From a checkpoint of a small transformer trained on Wikipedia.
Size: 11 layers, width 320, vocabulary 2048, 14.6M parameters.
Architecture: RMSNorm before each block, no biases in attention or MLP.
Training: a variant of SOAP for these matrices, 692M tokens.
Each number is 500 + 50 x the weight over its row's rms, rounded and kept within 0 to 999. Layers, rows and columns count from 0. Numbers have three digits each. The size before them is the row's rms in percent of the matrix's.

# gate: layer 2 MLP gate, 832x320, rms 0.182, rows 524-578, columns 80-159
# up: layer 2 MLP up, 832x320, rms 0.18, rows 524-577, columns 80-159
# down: layer 2 MLP down (transposed), 832x320, rms 0.162, rows 524-577, columns 80-159
gate524 105:508452381596490631549514587506512446506569488564479430448411500433525466423447418532439426431521493478458418509448531418556490516502520393510564532519605509387510471455564457556445481465501471485476626510529520378492404567446467416514402546
up524 105:438496489546490375467498504512522562476504472441485501534548476478537513568543553555553469522507552567515528571483532478405621450446426530489507559548491477554540551653484433488517575471502541561412519520503552564476560497514570507566496471
down524 100:431465451430461472491465381437479542573525448558539471457512516507426540551464483480417518530562530483461520518572540607487493513544485532486511566501497407541496420493495497466555559444527502494640434499488459527502471531469471531519516481
gate525 108:528426486495366448523463541495518535546524460489531588496518449443492533595588491481351583470503603490523466527491476550460497451455543562512574455449499365515463448402413526547495485431507500441495610482577485530466563451521471498427473514
up525 118:536566429459510501513496517430483513428469507510471380413488524436470532507542504455478497550515459550552545522481510462490507447520511505434504531447453427499479480471516461522584522488502556600510496458494505457485554469566562564575540471
down525 106:490513545415469568482581448471422451510426514408500569581534455563431442416522515491495426465540520489440497595456486509597445463514493461553425500531466476541503489551527590485460497548512581517586476476467482449562505565479470412497535521
gate526 092:496468518465521532433615519466441541540462479539596529444438596460514582629540475588528540475495475469470486533621480557504517467453524576572506584438479542660499524439445485558478482450557521541527524562522503496455475527471496415421536546
up526 090:414527482487549509438577504514441543459485508517610484420493554486501497552483538606603467467450423474470383523583568483466485502502543542528522527505497500517556565454525501562468418449463447569552581531528562466573481469529511486446557481
down526 100:454424491528437597574603553480385468537573458417503561458516436523533569527469467499479464528486478421524441545551544502493457456490533520494500567520499425503537474471497446552478447439467409524472395513486483509484526459424494488535519445
gate527 115:499483576539504504478477527525552549572531438517580490472450577456586411508486614453469475353425478601544512583464489522490497540520503481528470393524581496564573455580500557506409601463587488521459655480531413523588490557514446488474548534
up527 115:417525501551372534452470515505479520463480472518596492500555493505454480565586615426526489444512526561558532524501374481558529529496499466491479456488460536605568472482481480527388541495556479471437512423496508475561514534573425528438520510
down527 095:592529484475551519489544514545518488412464491540412540595408446436491400428534595456473522451457499526443516596471480591441375583546404568346456438519422461471558505496503526544557458514538411437514498496460470513476570572575561545505470445
gate528 087:401459423483519511511488473535465541457471480507484590508502590418557491410560570465533519457567469452563465438529433576458528465464495495501487480517510501407487539587471573552518464489500569539434478504432536616460544501455488506560586585
up528 091:515591563541371505516574559547443541463508505505514441537429432561545436560498449476538517503515470522423514461445440470454504503468530459494469510496510539509518501503484455448443516512506423512575483476532450506534408531531419567515457536
down528 101:557561639497433579381494537499445505576570521494528453512551526458506528491410578528488410467545527486418601604404601553567499429499542471531504433496581468560525486566461546510486576485539440515565442503479479522564524446536511568527482595
gate529 101:557486499503430488454516506485388536519440450535518591391424579474535448513534480602504474488448453522547528564599471542575555478446558379483499548535520493465439505505578398448493508446474538547519542467383463542526555516488411485545525448
up529 105:582493433482485481530510511591504421524402487550615442444415555482530471513586561456465567473439490579529573550529412435563530524475539490468472563558521472539541451520524546535444569594534534606599497545457559534509436528489475475407511513
down529 101:546575486572548436500483373570466588525421530599419496434502688576427561504560475540505547467520420521367500495462531511483333531553517540536452487574441561449430543520522471530468540487490537534484457520460530460523642496615527503498453521
gate530 103:519446447554496469531469409408479526574518577500494555492486502500468531520462571465477551495513528483478503516460418492569507434506499497551500501575573478443552560483584522478521522515470506388525611541565549560552581489492419467544529477
up530 099:608475420555502530477444480480403514533498536557471526468475491422446495504545488439591457534502520511646435550419447507454470548568501510500500508535558491474611485427541455492463571533498484507489508526497499486526496506463451474464486536
down530 103:502545522447556512486556463465524635545518581548558432406467446457543539535458496514562472480489460456497402580559471507500500537552465478507533471485470531489431587570608477632493502555524445489464434487491492576499610466463470471445542517
gate531 098:600557601537506468482537580549543389561542532441578524512464491416464531581426399556445458488461517461478435477493529446479494523514563508470476620536524514429537526517482544489457516483514495486464546531514513444531545496470460420564543480
up531 099:635514599522401521544551533535488504538536475532537483509512425462473516435427483408526465505476572555502374513521466460425538476553513471461495526538521470424482500610546484571439534427470446552535593462455528477519516430546473477462476548
down531 095:514510504511472494444496474495430506489452538524344504436521540558509485443409527453447450540452500519504615572520523490479533485566515512354472428442549524593412546499455459545453440596553503451530423501582489517548462577509496555514488540
gate532 088:452487508472555494439461596496562521555583532439407411515483545474502437473481475497457525499496429432569547584517463473492450415463536444485563528523463508576550524483648451477458514465448514519423486503424488490513583487537514479518461500
up532 089:506444479500489562542493450434467429452506496538554600484513452517537534498517569515526468489492473505487521527470501578520518505526412508518487446472564641458510540501437505524583502450568442556524516552490518587489468503403484420562484540
down532 094:487427568516468459467499481531528494435494396493466521469514455456547519490517466476556588521410522485473473490482466563388466539543478498511541440446536484511471520533421522397546538556490541500526524464478552397527453455463493506531532478
gate533 098:432541497516605462457513530571499520469443504466435476508475542576505509568535491496464415497514559585459447489444496585399508558483530520416542595449532524547480503492526489397502600557452481471508527505498503515506430551437596426449509484
up533 102:506489517516454542491572484509431567536516514393510411503505504428448558491554403491487615514486526464519456508417481461538447512377486511520460471454511509442524501447466481487520427424504482564593512402522461535529485495499472499597573524
down533 099:431464520506442453595511462537445513549547460503533573523544371585523609557521415468479446522478485530487406478461415474462541523635482483406455519453489489491548492556579476534522459500439504488519550485496577487474528480482532506541496540
gate534 113:519512555478392378557508482536448595497504502456506510413510458458467526410403536583490479491522441575467521497445504504375508547480533481590476557481519489517483499532443480530477553506432503508521472581480471491535407435444474433541421478
up534 112:493488554474466432483490491611508478569594465560538553546525520541486547501533480491512485486526526604539625617464521555503431522509537538527424457463516496536499439493530503489456614602507601575468550471518490522518507417420576511534481520
down534 097:469503418484498494461476533483495464506503560520565576527483484541522506528464310485559495363511442490415597534536475531472647519504473456423523505516572523423560505488502656481474479494495436446529507455558550463470547489570486453486451458
gate535 108:465575588520556499531499536486449510482564506526495536436495428476541489527562582560464596477527480499533462435484510438492542468529479575506511395491545624576541545455566438472498607502479550520485492506504478434595430443523611411531585534
up535 098:467537520407492417513480509459425579556451444486469473387515514553478512489455525437535486483487545501518430536405457498586520525407472519502484482499536474579375552432393563530547514512468484545424508485476467456560421539539532457553439528
down535 102:481535554415520584556475474569525479500534416557507475523478397517556425575528487519535494553533471470485437389495499490450501403520503495481508459439638547497535506432442470473441427549519522425430504568502594491527479541482582444597456487
gate536 097:526524539527487500499588588595506501464527528398535514523615445502466423499497637516527572574542521509535483491488510457525499634501558548603639509531486524487474472581518504601464558481487590494524572472519423464519478513517514434513483511
up536 096:560569570454454489570555550510583414591466428541570567512575523407481533469550412559582513356513475479539544451534556491481576438426462410476471458592486506538460543598424511559478469432526568441290533458456543381506451483573514565511568530
down536 103:516509459488423464508515515522480440435569497509523466429531510523479534479477440505506558449582514522405516548508445537491479527618516541605492504583558495453454572475551438578472391474590479607545492536547549469507530482476507487523494443
gate537 102:521533454581514478433563475488459503421577544556483475428448533502501509457530481569510488478471509465504486498471574462542451457515537437521509584462585553500488426498595483442478567473507546527587538420547455429520508499538514497466506308
up537 098:561502489446581443569524476421491545424485476515521571476474586508412555477514537532551501518537470530509513423554513497467538553453510450533542514470599530489499419507425453541425525543533465574520386580532527463469621551481557512445507464
down537 106:491453489507474505500519559538421556502415490543556560530534466487481456485489555560513454608482529464612499414480430468495449480501462479498491415593547507559428476445527526440509478497618546510508370438477518547510525573497551518459511501
gate538 100:469476520520557484474461490479468579510561465564557529409490444480467446481480453428443541551481491440571613523477498441529472482380433442532445492470600463471437477484596439440429534451483492579403510556536535494422515493465508569463542468
up538 104:495547470440567495565535444482450467473511465474486522447519473466467512488397586489475468416432466486540477514485523575409456510606508472620564467506480583466522511550549585515605590538445480449494575423457491482479467590521542515519524531
down538 103:532462494549498523496464460540517537460454463471593424522589556491513514556486430590489483492468464499520523487468512519531534421539535445477483488521571497476515540498509402474514398571475452453478457437435492515436468527481374546549500566
gate539 094:521505462472497483458552576492510518559518433554399530515454527530554548489506512529535518460454473465447487483471448391549509535484594402524433507552457471594515423546513590426613409509445567375487458539548458420545596497466517464519500438
up539 097:439562537487518497607493479480427494501486519520473431463495464531538420477469471549466538547537519589479491552551490599532490452521539547585556574537525541453463506501576438544511508402473501538496504454459551580492438435457496549507490527
down539 094:500522460520451425447460515633570541557487493521524464588531447425484463431491488528421550438539406433567425388477470507514494485543466452494587518493447515396470500483483517499521517502475494581457523534503532552391579493462587545507493506
gate540 106:536532481538524491445449515431480510476424495542398466536523483363553452505422594474534437505536589470473600471496503621500481425413520463486499434493514573550479443569496499491537479540491567456510407506407537511434530482480478547499465506
up540 109:525581513555571448388429540501502451543420443523457492538553563525532579459473487405499533472440530498442531412470617536530530505353488531386417430503444515524533418482521549399565492526446576486597470511463578415441474493519437485528505608
down540 096:560433380441443513477487562523512395487486509473528423558495452555530530530533478552578503525574559427477458442433510531519529555480502457609512543465508501458531404447524481545461523555525501518500472480527564555433500539549540557518453486
gate541 104:537467502564534439488433568582485549489468525488546594496536456488469384581634516470437465459547397490504419506469514435454512509520551557484479523467530491518465473496523555441415521445505486419542525516523553496501501528547442464449463435
up541 106:548504508467516529518454530550518496443505546478512450629512567528429463515480549563560425467524579538462472512395451515449567535581501499508453546514493522573406441480493580514512460525495433516413532485546525517462553480563525557500546490
down541 104:507471540490463419465509471595554475473505501521461551577369508560422536525437529492551508543427488459511431469499553506427569509438499472463439474428492486497451419486452467485534501515438494506467497460476467435596423510543501523412506494
gate542 095:477489482518593431587517565461534479509436404538480521474462399479514444551497543492484496415447529485472438435482485601505528460400583513439545540530454583579500405417473510522482511538528433489481522533538548581509389521541502526533450542
up542 102:497585494570580606606487493483467521500421427519484448424477509543484444450482511416502483430452405494567442481501462523560552496480513498423503535500477399638508496536537605540527570548513478497505583487411481445505419518533505510418541570
down542 096:499556579398500527510534537440420482536586487527604502408497529490425506528458512515527531514519503512497516480475491446541454526455514517392429508471460577518466475468554433449584470534510631566577454430398509516481534542456497570587506506
gate543 102:464483431517433423514562540454521461526477583465512482501440621556494558472491504475543390422489432551388497515507463493482497469427519461571449475518546392506533433449470499430468555482489539339456494551454571595519495502390553502524441492
up543 108:561635539521462471538387511534462444587514465494480449536522505593503515482514502527482352462478546499519544495462486613598472513460548519507484623508497537498416564490512498568553586514460501570475562518522527493501468507488400481458416475
down543 101:591530619466637521527406459525576466374534580484495491494498510453452463488577476525467473513493536558527443447533448537365513564465376490491570439482467495452559453440465527401492442404571427453587421484502546493408473561478504651499463540
gate544 111:599596518523465470529547516480518499495441474494475433486553474452506451493519511471453550508472459561393563481504447505464497520429597462474545489568507532550530557504594487484484650544549504595609509484462436498434509502542489493471540435
up544 116:465526491526467544546562545511481551528476545439440472456556451477499507545488473483553484417571567525524499492524526517473433550521440468557444543569557395473536478483539544516481542531536566495507472506510567489543591461472492450564454423
down544 104:531567557547512558437487559573516466557504517586544429513569455479507507489491587573437520440559445458449495527458477454496528508560560458542481545539609481523574534496457542454445559427501479518494526434490492487524494448558518457558478510
gate545 102:539467601419393431445526505515551515585497523523498531603501490519545437469499501536478502514534465531502445544499414449442427501491445332510577533434492523462499492540536515464467474570476511393499578499582516403493538429539424452520539462
up545 113:492492507487380455564440522478470576501457577490526481507526535503507452439457505572548554491543474506556445529450416454476388542493479416518547508459490408531454442533507495464451442484493432492512488528593550430482628520503468458449487517
down545 112:478457425398454529452471545541520374557539544505500504462477503575489526450539439514505544467491458498435485555542552512510488467520480438482530454533432462529592542538571432570497551425466429485444534561522604518567617498443517549469479512
gate546 102:410618576550563438469453579434549530506497498503463535518427631522438472550487504541461523561546499498468416489449598622462503543528537535666468537462522434512539488570452446541367528436501501485500569489536473516492539530473539457467440459
up546 111:501466560550535525510557499481483527456422501478500500526452474392450418566508490570500579563434476578489479440487660572503518509462432498592523522560591406485453534528545539546467493423457584462508531523593394516478479501566476510548535490
down546 106:434519497559555478533536448496545499591552548579480513549491444463558440529468518556522509495455422433509444591576467542466544452490446564492468449529486465519561531498546539509510509492552523545516442489478473625569443542493493435547550502
gate547 096:406485527483601563507411483418624585464543533472548502519538575472567527554483553547542470476457579460488506611579520454465511417553526514463509516503476492484527538528513447469490525479570532533436499523553546535436472441524550559514387438
up547 107:614479555509460580458510580500484407515600434550468482530454438464529530509438503480628423492539491555542436470546532480485520605537440497515569467416445625488468471489438466479513515514480545499442473399476470533539539479426457556543544524
down547 108:531480489488501386500599471372529527538500570462556548530505460484473565448505503543447519521547497410578544569527525415582523485484461539490561513553560533461487450566501433576519450549525491512485517521486451502542449442563630458537534464
gate548 091:536497495629494360512469483459516475484529402502438465398476541487594499421402513534504603516443590531531543454485434537413513532405528438531524479493518500520407432423412478451554424594536470506571584601491506516484545507462484568499438502
up548 086:558468537538467530509482503472568535592442466462471418465533482527458517572465546436460601457434457461507437484503410528401543460539481581547498583457533404449465498497420450480472509527411456450441584551508530562511475451527576530518410485
down548 098:513513535540540513499577617396532552441581514523511486505427527490599445498542679511499514610537483481446420541444530483515444463473519537496485492390436555424667520462573547366484469535529476508553467483555506462462499529511592494538502495
gate549 100:571533588489518430521429418537508599503513562458523477468403495448612526478537564542393484526485514449498453469507450430485508476440548463531503499559563453606424464534437538508449526518542484429509545619465471507376427452517488445448492395
up549 102:496479414453426549500594523480513457474495559521498496590555425585476433490558445499586409463445429495464472460424624491528518561563490458374523567497449517633501480523519423429554517486499449478479459410575560454541538466461535498509386505
down549 103:486510535613528484505606526472507502470461453435568480547434504489362503497528524379501452466510590541552474566417500486523546518588482448498434466509541472489457556557417458523487529528488491445546622541539497561464491593512425489566543524
gate550 097:438479552443547494481465495441563432438457466504501562483465511510449498511540484534508501470480562534550540460451570495557520479456593544531586551460542422539489581526521438525447501439382539564575524468457524517506458380518559437452455485
up550 098:552521452486471501549561459517402419574530553481478526536451503532555468492468463346589541553566475521503509392447536484469437553511550469440501539546536500547523471396518520532521553572507526463481531517450481439524463494463501628514437494
down550 103:530437302581456345393512443486528602463578580513581497413487503495463511545497449436505483491473476525476547495498468466452514517472544407472498378506502544501460454545536550454610532592364537502442551489600493495444553493511444491562473436
gate551 094:558532374443497510517569468476542451462460641559372473489478601567561514478547525444548476495579483571565562439508540509552507532548427497514487473484540506467492502436466576497483548555527511506514564562549393422489460467524541533584457555
up551 095:561498496477565438515509503484573498472472369461499363503463440491419426499520553507519444547496509443426468541449417599492462564403541476488622490455482400508525485461492559562496493470570448510504541466555477509522566582523480530519419514
down551 101:424502402364502563457540472495411481525525562504466443565548462539518436456504445514489468585510535445496456471526463566533529526542539499526530522550449477496497481516568427519516449463551484569452566537517561424517516454540526470558539487
gate552 089:552485527448419550468535475519547501486470522447464384503480544543623452514409469484509524555519535476378533550543548535504601480492515487513434457481517498444529526455451532464506485580513538448440446473474459446499525495413470372604520472
up552 094:498523480445561468530568526472564527521457514497533484464564441496553479541472423511550544543585443486512425568446534486525577521500528427541472530479514470482503436551434421551559562547478578449506546535399458536591443539461353488420465451
down552 096:466459515508474517421574461558422459561448523503525513422463586479534516487416397541529452515518456453453474472423582489472419609398522572548518441520455496576438523509429520481414539479609500524523486425604452538516549467544448526499522548
gate553 092:458515521520491510512456506565503507457454512577561434442557512465410489508530547537520433506544448431479454514544573563494432383440482474607544534486353550502509524483492553548511488571540510509406459610481478545576419509431383546471489471
up553 092:532494549536502512515462484591519562480404533572599458409491622487437481563518539464531502511492453512489490562541583517521516496442532558532424467432426488500471452506594475525517425475553534605379546567567442524524436589455463445513456479
down553 096:544508444559517605478579556482485407503502491503555471510604390513492435502501545482608614455535509472509544525535509516515454558537521504481481493458430576444413471449574533510541505631561522453527466605590512490496525422527474412492576560
gate554 101:559437524561460505522457476503509547591448550488544468491460447440546544507519503521552485464551583426432401472505467454557552447489586520559549480481454485495542404505509491462528508547441526551470529611408510481483537424468439590506514537
up554 098:523422502530458468482476567561525479492526426560537469494561561506494504449494406483444497537444392529548546460420603430425480571459500519547493530538516514440513503475507522468429495459542450472519452443538583460517425567545392509584495479
down554 099:390574503485464484531447518520560528483515482482436518539624450500494550503432592423519454534505493435487433460458630515535557429455406586509405515515496457436581557464488353572504554489471474464484552531502427483587466465530545495448456538
gate555 121:485490541461443541515497433541536502447450439509449474534540525518516490445501448483361493488443542485580471550609548512513498427535494446487462485424598542482461479594529519549437524444470538496543512517486439430510479539518487488411451490
up555 119:518405537461495551486462495545477517490486436417540461469504498466479471495422595441500434488523516567608469479479452529540470549503438505548531545484524538487421483493545472470442461554520451431558482512486490482417544547652541445560468488
down555 096:540478592402462486491565536501538535476519490471467489603481508501527500453511444438494466526531484470602449490434552506461538511516519466596481455447485530531481514515511403492481492494555579403399489490479490497583492587438423418498439522
gate556 090:528521478455412448497437497436531576518453491487544507470467453406436465571441481527423507467411514577612513487449460512416466500621519510525411553445503475532559574487547482479506478503455409529520553573481512504456478493584522479497584494
up556 106:510508510384484457498482486420468525469476499449591511498508485501450579586451454519480609500498465457434569499465509483402538483558506461510492456469461510655479464502553490496584442472490594570487496530497452478483538563556527489563523436
down556 106:540536502476525504464444528489474590471509527459567505432572552450475396437460459610499478507450452475507508526491516475480505522481581419577463442463461442490628572534493432550514500502501461448495454491515599474385548548515521488452568464
gate557 101:505473511558527506493575456487521436497480487527500475487547465551390438538457506465482585552485463479521506583505468559458490476504400515544466542463605408447506486552540502501515625465503472568460376356509511499549524494585428523577507438
up557 104:536439585540466554507488434544564456534415532509563522497530468396452467538404492541552518549474526507601477546588455499462461485516380550547615507483505490456406431516465436568533607538476464548438454498468473532565608492563443511539437518
down557 110:512391525531525470445432455552485523434540476491543449560479453470456434492421483492603533517491575436486459541482468418483518498476443576493534532570548509478440473473492458549522544508573538472573540561571433494534453459618480491525490435
gate558 100:512454452558514472509404536491448524495568461435481535512520563502468483564458541388475562497565520620557539572475467509529472454541531458505507564489523483434453542562565570402416538573515481446522551543473557469534537558572554520457516498
up558 097:422591490433462518454509501499523407533445568552496483544515434544580585486495451558491473457465429402494427459468479447419488520494528498483523500492437602441538512509446466578549460507534505578421506448589526472533530506384471544540523574
down558 094:502499538504532466582449533622490556483542470470530583486526609483523490495483579531480527557542441399424440518510404585515494500429459503427520570442479516483545531505480432489536557528461507465488481500590518509463557556459509495552514491
gate559 079:438572441512564535526427509480485459518443485557579590425482548545538487485524603414628539378496576499435552614531524531532489537473494519427587488529607541484470506559468568531495428488476614597520445488439513451520496482408510496574440440
up559 084:497523473516543507449535489537548504535535512494545442353640462489547503493466444547337464532603499458568573434502449549564447492501430534500505495416386509579460418514430569455497526615473478471558475515555454472436464471558581486557460496
down559 093:438439469553507507453487521501579551580477465478446540495497485556511491522533518410456505615495433529537475461428486545440480595546529496560481477457512465491568434505499365460534479451430426528431573472553509479512391474518552612487451509
gate560 097:550405520460543464543539445451524490402589534462474435480557518546469497557444495549466405483477600491466511494505527467428452526549543479588593460529432571556490453561500467429478508518548470458531633420510493514549416429580442520496470478
up560 095:499410544509570487554535518535551544526564564503488418493512558497518523475488521571496518489534534537603489431576488539527496495493555566556604477510476479502556518473524538432524605532509512388493454481470369575544525549527484467508489412
down560 094:456549518506439504512425517460494572415449495509490409570412553425492568534473447412462472514476509382489495493474508597430583536537552495328462562494491545524477529587540385526546519555407467445469388489531536497553500514466531488539555588
gate561 091:514543625475428479511408436506499596546509462486469561492482512456535555465508450494544452519541537451435490497548520473474496418494516470423551488597541401498527521459483495453465524513470452505486452532495494471469479516500469468405492502
up561 091:531533499472472439490493466467486466525510559513526502519486484610496410456470415456527543530490515516417493543488408481425532418539499513409496479505616440550508499530512431466539538488475510620588571448485494501458575416472508472552543565
down561 098:527500464537455473487522434593433427563409521542445543547479464513465498548542489424441448481427479471556545464455455422450472489511523590509471421521426470422458486547630602432426547485594503539540600470481535482568575596466541457556462541
gate562 089:504515506458476525430484490409481406494605511446551581495580459465497515581533488466512549498451459499469489472572508475489567462452520546540502453531546506456544495528414490408503587414526554455425554615602469474495453436518488449470552463
up562 091:530591445468515565504494534533507549598468436500375467601482473515482465455519494469502418409481526478531474455410542490451551618460489548469557458446435404507510511454515414448495452483514490409502498526399552495472504607614521581433494504
down562 093:525541497531516558528553552530471433431531507541579406520620560519509510558505503509540532480550558537508518616500504490495462467538469426595471476507508533427500538469557542497537507540552454495493486562505483471425480395499515465509423548
gate563 113:499506507523496530442480530535467415474499494506485434645427510416491401586560490442513450566514540558547498507396487614539530509526486409578453540567508517426527445490519567457519417518516538557475569504459453596482488478491546503439525637
up563 110:481481517523470421485486599555599404548469442508490483515558491555504473601496581497481543488486523561547447564439420663527522630492527492533465528552436485494440428484509474480491425580500554511406550514520393502543514497500541537410431518
down563 098:436509525542554478402536472530440502473497508580447543519448473513424542519517515473452518526549415503520535387573531491488547452550597509435531452517461473483516510508571529525523532489584522578412548470478548454499607436539450580414547531
gate564 087:513486577515462497402535443563474559505548437557523611512464561619495622518568518528476494459541494420452564461465493495417393493508522436540516656408565466495444385480522539593498595475544567460544565634479594490512498469507502409497498458
up564 093:465482440371449544565496528412505492478484523504532477563575475436514408465471446594512470561438453544506439616523464509602657581502467522520559400521536573495468657535471460432499444541449571471533544487519454532505505558451495552475520518
down564 093:440398484502479451453482531553460491539511561508549480534506608526521483422519535513415522562471513404485503532493527439470593487446524402532523440513531350563552460513568594463430512531469589495471528445518527467439440471513532536467424557
gate565 100:521431492551582500525499455511479473447484392503537482488424597453422531421484460529453520519500514345523493544568518441496651463541456382460560488484444431476508486469516566534477403427468477507511488460492503487405561530502480551410511487
up565 092:447529520516435529573498586368437544587595554473571492502547464525547480593484523504493445411482518422525484580463515501527498509466543622536594449464537451496532411539565457496557506538517488541426552560490515467532489581570551529562460469
down565 104:496492493523463582485415577438478541508463457468420479484545544513573525546519510414391460492587556582561524454518493512538434428555502531518500511558532538535512429458575528533466485563532595500537606557614533511512588544463472475433460432
gate566 097:548522475535554541531531484605514542493505468502497615489447555489592492503546524527468468528468515503405450609482516446545454573472495544530456375436425475496581433383502490523538496486553446646554433574634435403546486547529513535518465569
up566 091:549437483544511497488475460519411595495450484535517560411438542513570501570445504523475475557581582514436476545463488491623467604532478436532538479524417492538467485484447588493518450551596506547546453534579503443515505522511519542529533508
down566 094:561560492491491479511465539491514500413491603501475481493600493483592528536559507473496585427489441551489570470417576397532506535522487484507396445456441546516517517562557433607475509540498501536471542541496566483475443562580549521485563458
gate567 090:449447506608476389482515500517597475465492489521506495458426530498537473445414481453477545551513523574512534538447528504555556532530522449596448601601556431589524511488501612484524485410459511525452555493587458618460493483487516504434447486
up567 093:528394418484570608549540528525379492484499457508517476447502464507635498515480503452517484541494606466480492465616546538499472494545523551458541437415464631508583547542535418500540508545454476460468503465473510559417448460463526520584505479
down567 101:487578416516502432427447555481525447438596587537465440396535579514483449468543564490513463526536457557542460552507630554480436433447489413525561590470470441599525644534349530508479547535565461507514497418430487534539494568448501430485471491
gate568 105:480507508494399507494536549501478475394547542502494505377452448471636474492453488553589564522478546385524437439508510382545550469478507408489428494457465481546491521524551476512507571416504548405490676577533530507475577592484474540488475460
up568 101:536407587421350526483518503487458546482492463451457490488519492504469455431467408499528468475467499570446549443514557442477534474455533545554553539491505492445458525550431392561441556451590498468497543514516497526442570457545523519571504499
down568 105:512563473439478515551496356490489493504409522445540481517558519537495448575491450394472524517571457535569533536557406504461433481466368442461478471484451478574479455534537466512387514545451611539464509510528416572490495480388538486405578527
gate569 087:532482427539529523433480615356532510560466442444479454503421491466616525483476450499427516537577487544477510534427588513483431444475462440503560491585419517455481428464456615459544540453524493502569487432548487445540519467480516432449485525
up569 088:452447468577516529429520606506518525563421480484440489437464527499644512442577481471505477478504509549501488551463596575416469489490425479501487570520425475534497438485442634484491540400465480508551525538567465463598570445466565404505447516
down569 087:544587489496581510485513552529406493464408527538525427542489472523499477459562494510530490451526509506487519584542544512452468537506414520516466469513474487476476508487623481540485402528560508416498382442511563518516529502494446527517456426
gate570 087:417422483474537509466477553456363511490463442517467509447539358554477541535533482557527479551424444448577550561429553541505443518505525532457476452439491504504434499543568537461428520463489466546596451587517539452485537558479486481492572428
up570 092:513542450472470506458524474540526495477603523419445505589431611486495490514492469429489485533574551561477559498525497416578521489530575479533523474482559537543484545441386439581518505387509493518497578385563438645539506475541410564563435520
down570 094:552505552588585431448483473462524570507462548529435479458505491510547520449519478469556539453538512502603390498568528452338519450465505618447527549610446480578499531496443536544487514609510600549485507489393382432375534512548491435464409514
gate571 094:470497444443477474451412481521519524513369482526462538407477517498521473449545553534482433439483507636527479405535447415522523483454494525541487571407535521431431505579457377475526458466560541500524469491446615462463472590481467578572507567
up571 094:470462493548485542448475512422545491555532541449630546444437462537522552519471564479512497488461594501446444527474532542496528444514431497385475556377523541462538528392572519478534503404523386500500541597548537527376506516514514595436568515
down571 098:519538583540532509561560587448530572503398414425615537437461475487490511557540470535459443495507544583466514445510541486528374602497497481501561419410497508484487457511471505524542533460411484492528454430549422525431519503538595557577461503
gate572 103:424506516499500475473474505596557573505455537472485480525509426492496415566550506478553508606484544467497566473406461517469554553501489565482452559453399379473424435477451446541467533463485523476452555494450520530474530520450616463586470502
up572 098:426607469447501562517485499494529545502425494514533481542536598412530597557505518545508517467491514458455454562630552565577474531504469505496376485566440473590600573499541534497588528510495498496514470411452477444498580521469503462486535515
down572 108:558618603423510541491570559463486475455531465469462547486510542526550459438527507556475623455471499482486486555426524538573466480552468550518482492535473524475593500432505571529462583440452446450496428606524511488470474420497512555474449555
gate573 113:566426547401482509502530483477505480597609480565573401537438449518461455561548512430443510412576464531458451526428520485541519511494550499506568562498511535502469507540518560534484533534560489490556590394442563478464505537587512487475424469
up573 130:586445526510463480505487514509548517553610513530551335516470467512538499549482489453509547546490450530471477450446524503534510467439601447574502517510576504470463601570517523535406471492477439513507561424520542446554531477578517514467495471
down573 095:536441560520523482459505508495463442533512529530445499616437581461552485446474486538416495434498539420519440589496492459491566528511577510506420559550484498500584440442547445519480443489472490341445383405554485495515531502521426559493533458
gate574 089:514484544486434376505527487459544467513491529495513493472486551467512502485454385578494500518484492436522393406571581533491463446556553454490542540428451495481456572459530476486477577549532549535489707478565473440532497533467468505393491457
up574 097:521419460483474350345449547462574494519462536447469446417470579389473475520454466533502475498534535466585345569503569516443437479448534520464457554449508437485450658483490544535521538417510557594448534448603504556474510433544396477520469459
down574 097:565469450514509472524483440503467437431399497596439377563436501477490584385492545511500551472453435498537458501560499599563460420481565447494460508451457464495502527520455473531513532482568526399600442432433477552426462569472489529442578425
gate575 097:456429454566485477562585504508568521490488544469513507529588481519500539572531520568466484494529565515481568531499485551480427489540518540474500444484337506496530452506470454496483497452518511428456454467492530506577455411542559471516501442
up575 096:541347496548497560445571544511591557446436541591497527441503555574479525482513485551458588495511583515489549494507463609571493477521531523440491489537452431464450474451535501448496539464382459539552596480583561470540546451526543447490557364
down575 097:501512465434499522584520583543516478561479520464578547547393488516522555540503464480489591472526544534438489547458630462555513456571456470514524507436514557533555510521641446445467531528491489492575521495468377474622468481498431512573464471
gate576 098:544512482505552460482484443526535534460420454474545526436482509560521490453517473507461523503464478524442499505557503519621528450495573460574502509456521468626558532504445453455464525412516402482528560509465470523512453421446479559613527488
up576 099:522500469526526490508488478446541550463437509326595524408480480446434527395587487543489528533488484458477543452507564483588497498538483495584484468486563397562545512477503406535369483411490444498542633540498434519503472451514493550536559542
down576 096:445421494444525459494592519557559539432474515469514503519575499522458424528445556473537476552517515439533495417593428414472497455537555455553467496511497485533521568473621475512457466495524471452484537499500520506511510529474561476549373526
gate577 098:509555611450507505464526570470523515539505525493500511499530505495534557495586511557514510470580521501557517415519521490475509494496442520624600529464501482452518498512513426530516553484418523425451465515446501480574495488537532522573465450
up577 096:507522459519567473570483503536516506487443427499539501585533453492499527530480443492442503539452552488522512566471483514523522566464440501461530471547459519477537484491538414521592483467484498533495517488502536504469475523633459443497552490
down577 098:487560495455488546444461515569431439426502469423477512555563574413534504534507460605493521456402469544483506501580455466493504510442469566494505524526567395539479505497549544580535509486468576547500445501502531485422596456539404521474453429
gate578 102:558417518472452472476507570502523515450453468472566540502430519383421459539502533501373497492568463517534352527453479540517462482425530506498526506505551496483542431591478424475498524481446501389422541436488565457508571512539565515501573494